Part of a small language model's weights: 10 layers, width 128.
Each number is 128 + 24 x the weight over the matrix's rms, rounded and kept within 0 to 255. Layers, rows and columns count from 0. Numbers have three digits each.

# layer 3 MLP down (transposed), 512x128, rms 0.26, rows 484-511, columns 0-63
165149083126111119089122117151159117155095152117172136157125125134122109126115102113120130163118117131127108136127130157114125153128102126130117122117125143137121106102126127103101104129086124
141090111142143101133117111129136137116132106080109138177146157060121120153134116135139132126105183140113114113103089143108128123141098140092150113089144120125139123097176138106140112112170154
125153122176139120144155125111142143148127119128141119151119132169136134130134136106132132128145095114153116151173126132117097134140122107157129138132103118121144097156151135116109102125115094
140113139069124127123098134112117129113105136141162141161125094151104144129141168125101155151120123140115145169138091157118102127082153113092123116113135099141101145136134138163115149142117141
126123119099157114106075128144108092136115080114119113135120182134134126148129082115183138137153102151117128169133119157126124110107144178123063130120151163185146116121156139108103119145128150
159155136107144118074088058114089108082141197112125130140090121087110136123117127133147138148129110142139120113119062132155131167083129115123142120098092130151133139113111088121106110138172133
145113127123123129113129124122110130151094153144109121134076150111141140102134133113152126128133125131123092130118131102135155145121124131147126136139150165141118132128105134152157155111103079
126096125130157158120140113174134128162102122102061131158135110146152091167123145112125147163079174106123107120113109109126165116130118149150158110156110172144123165138102161121162137131068138
148135118132142168138098095103112141141143127121139097133165168128126110156097137116134136097135150138129092107115076156142101130110099133144154089146128059149127092134154136138120152087119128
126153137128121115144088136125131160095109131152117135163131104124103109107121127123121092140140142106083106105133153133155118110146114111079133147114078125113127102125169147126112120122086138
128139158124108147161143139110094139130126145097091113103090136156125137126100145128104043124117179100109143132130129158171114114118169153155120145099130107105117108168100130119112086125110134
162125106141127105091137104136129172115129119119101115136120140087124136110138169130134140174163117175109116162112147138150105154126088131161146126162111133144151113166147181133138113107097122
116141138081122121153133126103172166135100130134146137099040167095110118170128146145098099096148076142123140128134151121168183094084160138138118132074136106164122144145134211151159162121115145
175136128155115107126150100098151147123112131102105124126118169128147088132152086080074099152179116109138131154151153145147156147122109123100127137141135090132092100126160134126114093098130104
122123129165141108133106132126152114132129132144131133124097139136084108117154161087149137170114110058178107126142165085182091126124137141153163181172148120125100139159097099121131149156134091
109115156130123164115113109107145117143112114069103160135154109137114093108130135110147137125161096138124121131125096082121112123170113182128109157097111124164091140142099079107120146127079124
102126151104117155114126117144087147123147126170078109147139175111117110123137157147131139113133149120099197119086126112086131144100089131176099102098159170148120135114144170153155108137149159
119138170150143141174162123093113129127130106139144147157152138108128111114110118124135131127129114147114145119146120137100117127133114141098114110123078156124137144148101159163123118116104091
144130099070113052128145123117151148145093124114130134145141100132108104130131169127130106118149153105145180131123118163138164135130106174162168121139106154115145144127078124133180152157104107
091161097160128056163142169159156112094124136132117126155112098155156153103140133141110111150119097173188107127140146125147097150068118102132113156123142133167109151124107133124139122106117126
137160102088112129160140141120147111139109125156087138133128143136124142126135127134146102118151122155096163166114136132143139095112072102119173120132151166161150097117145126133083136116119118
129146128103179134110098163107088154142116117152139114171125136142128135113150155109125170163141140121155148106128108150109093091130131120180142109114081118136158101153115149096104107122114146
117111129124149100148175088134105107136161133119116134149083137123148140132096132128143108174126129150157117159083133165144148111168156117134145127112135078098126111153113135123141129140155135
158136119102105169140112125113135137083175151183162137135114137121139108135130092084081098125139128149132135146134135155102144151128170126104153121137130133103125100116137118101138125132116125
166132119127118154135113103072130144143108177137142067140125127169117132100132095131160130108156135109163124156127134154129143089156161126124122141139167114122153104135104158074169141115137126
138127091101100100159089111173175045105142129133121124090097156128204094164174101131064141144150107149142115108115138135103140103144131196187138156121152161139118126085123090147147168123129128
125141155129137178141155122095102125132092149153133092099122107136115175085119100120190168139138146111161118091147114158100094090164142087139140150071149133160111154155155119104128101165086141
111094075096174102153118108145112109124166089138170150110143126105139141162107119129147144140173151109151123114112141161146158136098126160130116090132122164138170127106142120127171136138111107
# layer 3 MLP up, 512x128, rms 0.134, rows 485-511, columns 0-63
122097128124095141109155151131126140145117143149125151114135146213140140096125139130145152168132073122140129155143126092159110154096134103166153129135101173102115105137109118133158127128099112
096118161111109136124080131121072109131143138131097177146087135142120100146133113135152136117127131124116135097081124117181093120104133150148122129115167140128103150099099134141145167157149136
148082138179117146138128126156147127113155118134122137140130107116128140163127120139132151099107127151109115112137125103145172143098102126124149085088158129102175139132081178135157090109137099
123143099151117120108144112120130135063169113115118128100149115141149124127130111135106127166113123139077138123127133107156131155141097114117106135141144125120140149077130153169076139157147151
128153147108123081122172146091117100161103110180128117138092095143148057109145131128128167127125133150162125133112108116125140173117154181094141098129136150132162094162155128116167137108100119
095095150135180157127137143144125146161120120141147171159164113123093147114141141134124122118113131112099147118132136109165105164099156180112105121121127066090155116115115122086113115122133105
103112098115120195105152155134108115143124148092080108138201104127080116120117123151145111133164103115113138103109114167120149095138130139157112137164107148116123104127091140124131104137110166
129092158144139125129141110116144099123151143088115103097146133152128123134142142091094159106162107108092154144130073103206096138145144118163104120103119179168138150096153135109144146131121141
147114127148127114094113125124093096144111084101147110121122160171147100124148095126100145123135091175139142090105153124113119132148115112163132156139160118113157175142132064146125152138191105
115125151116129147156157169121117133093088079122123141119143078096174119161135144171137125139103153084169094123143154143124151123105153138127116100128146093091116153167121141084145093137102173
118118151142126125066106135129125108103141118139137150126151115118130077142108118136132121127123133093118123121114139149143187132123107123106125140111128131114109155172115101133144102110115159
094117146159076152111131094182152110104131081146113148072136127172161093174136116109149145157117112148168103149091134112120103138140152142121136166124137104119139155116133153120128133135145149
132113099152120093112129152123121139129141156130167124132119097121093103129108124143135173110131128119116144112090129140138117091136101095132113117090156145161152140155140127109114169125130133
136102115123142105116143103146101118132145156106106110152187160109149082139098125125114131137139086134118146105069119140136162101102095144119152152140129140122104104130143101118132131174120144
109130142126138153140158154160088129110172125151168136152123103194143128127154159117082175124168119160131092114092108111114095150118101138105138138128119153107185156110122116131114095135093120
082122168141130122097107101176150118086145107133150164092116123122073130158138123132121110140108183151088141141124126170117164158119115122143116131156125104135116157162155125121139137140128126
105111113130115129100095119179131135128118123093115149129106149159140159176086166136126137137151067112155115122102114106143120149159101170129128132134159153127122093160148129106153080118153126
113105127153140098159106141118135140143073143159126138133130138158137094100095125137163170129119134118084091104116099121178108091102168102159096148156141138096130141139110111098111130142171100
133140138094096139174159119142136118162121071109069105077102184108123131128085149142182095112130101154089127171141136151153122098105166105132144103165105133075111148134143139177173148172119118
097127130083143126129111148151120127112104110100172133150154107101115099119129144111112140153129081107165090106133093105143147144114163167126091134145134101119155174110091102144156141127149163
116112112148103110112138106158150103134119107079125124099141141072085103149125114160125083095160142133142146128113153115133135167151155136106097131123114129133094165115129129180121165175132160
122120133145120171114104158125137155125133145064149170141128121150136110144131084121109128162095122103139130123144111159124126107102106083141105160120145208146172148137178183115164127133113140
145131153106088106129133171137110116167108111143078118138116140137132125165110148130148166117132122103153154101118147130123126116131125098146138103158124127110098148147105108116090108128167146
133123093086104136134083156181139089106115139133104139122141138114146142145082107134170151156110161127090098124105124133111117115128118147147139125164143094134151124107185147126081135111077122
122117142130109135128095127120134136137115125124123166134113128096094135133105125134074123107138084143099167085130090109132116104111088116096158101134119086147072143185103134117099096152098143
128135115099113132107145158139120169131122114136140150148121132129137100133135144129100123127132117131160116098152116178132128159121134117102091157105126097093147143141112133089098085137139135
188134143078113075124113143159140166141118167111116131096135133097173137159080129103144150176105140123114211125134104124119163180124083112093111121146074109108120127105100108130124109145094117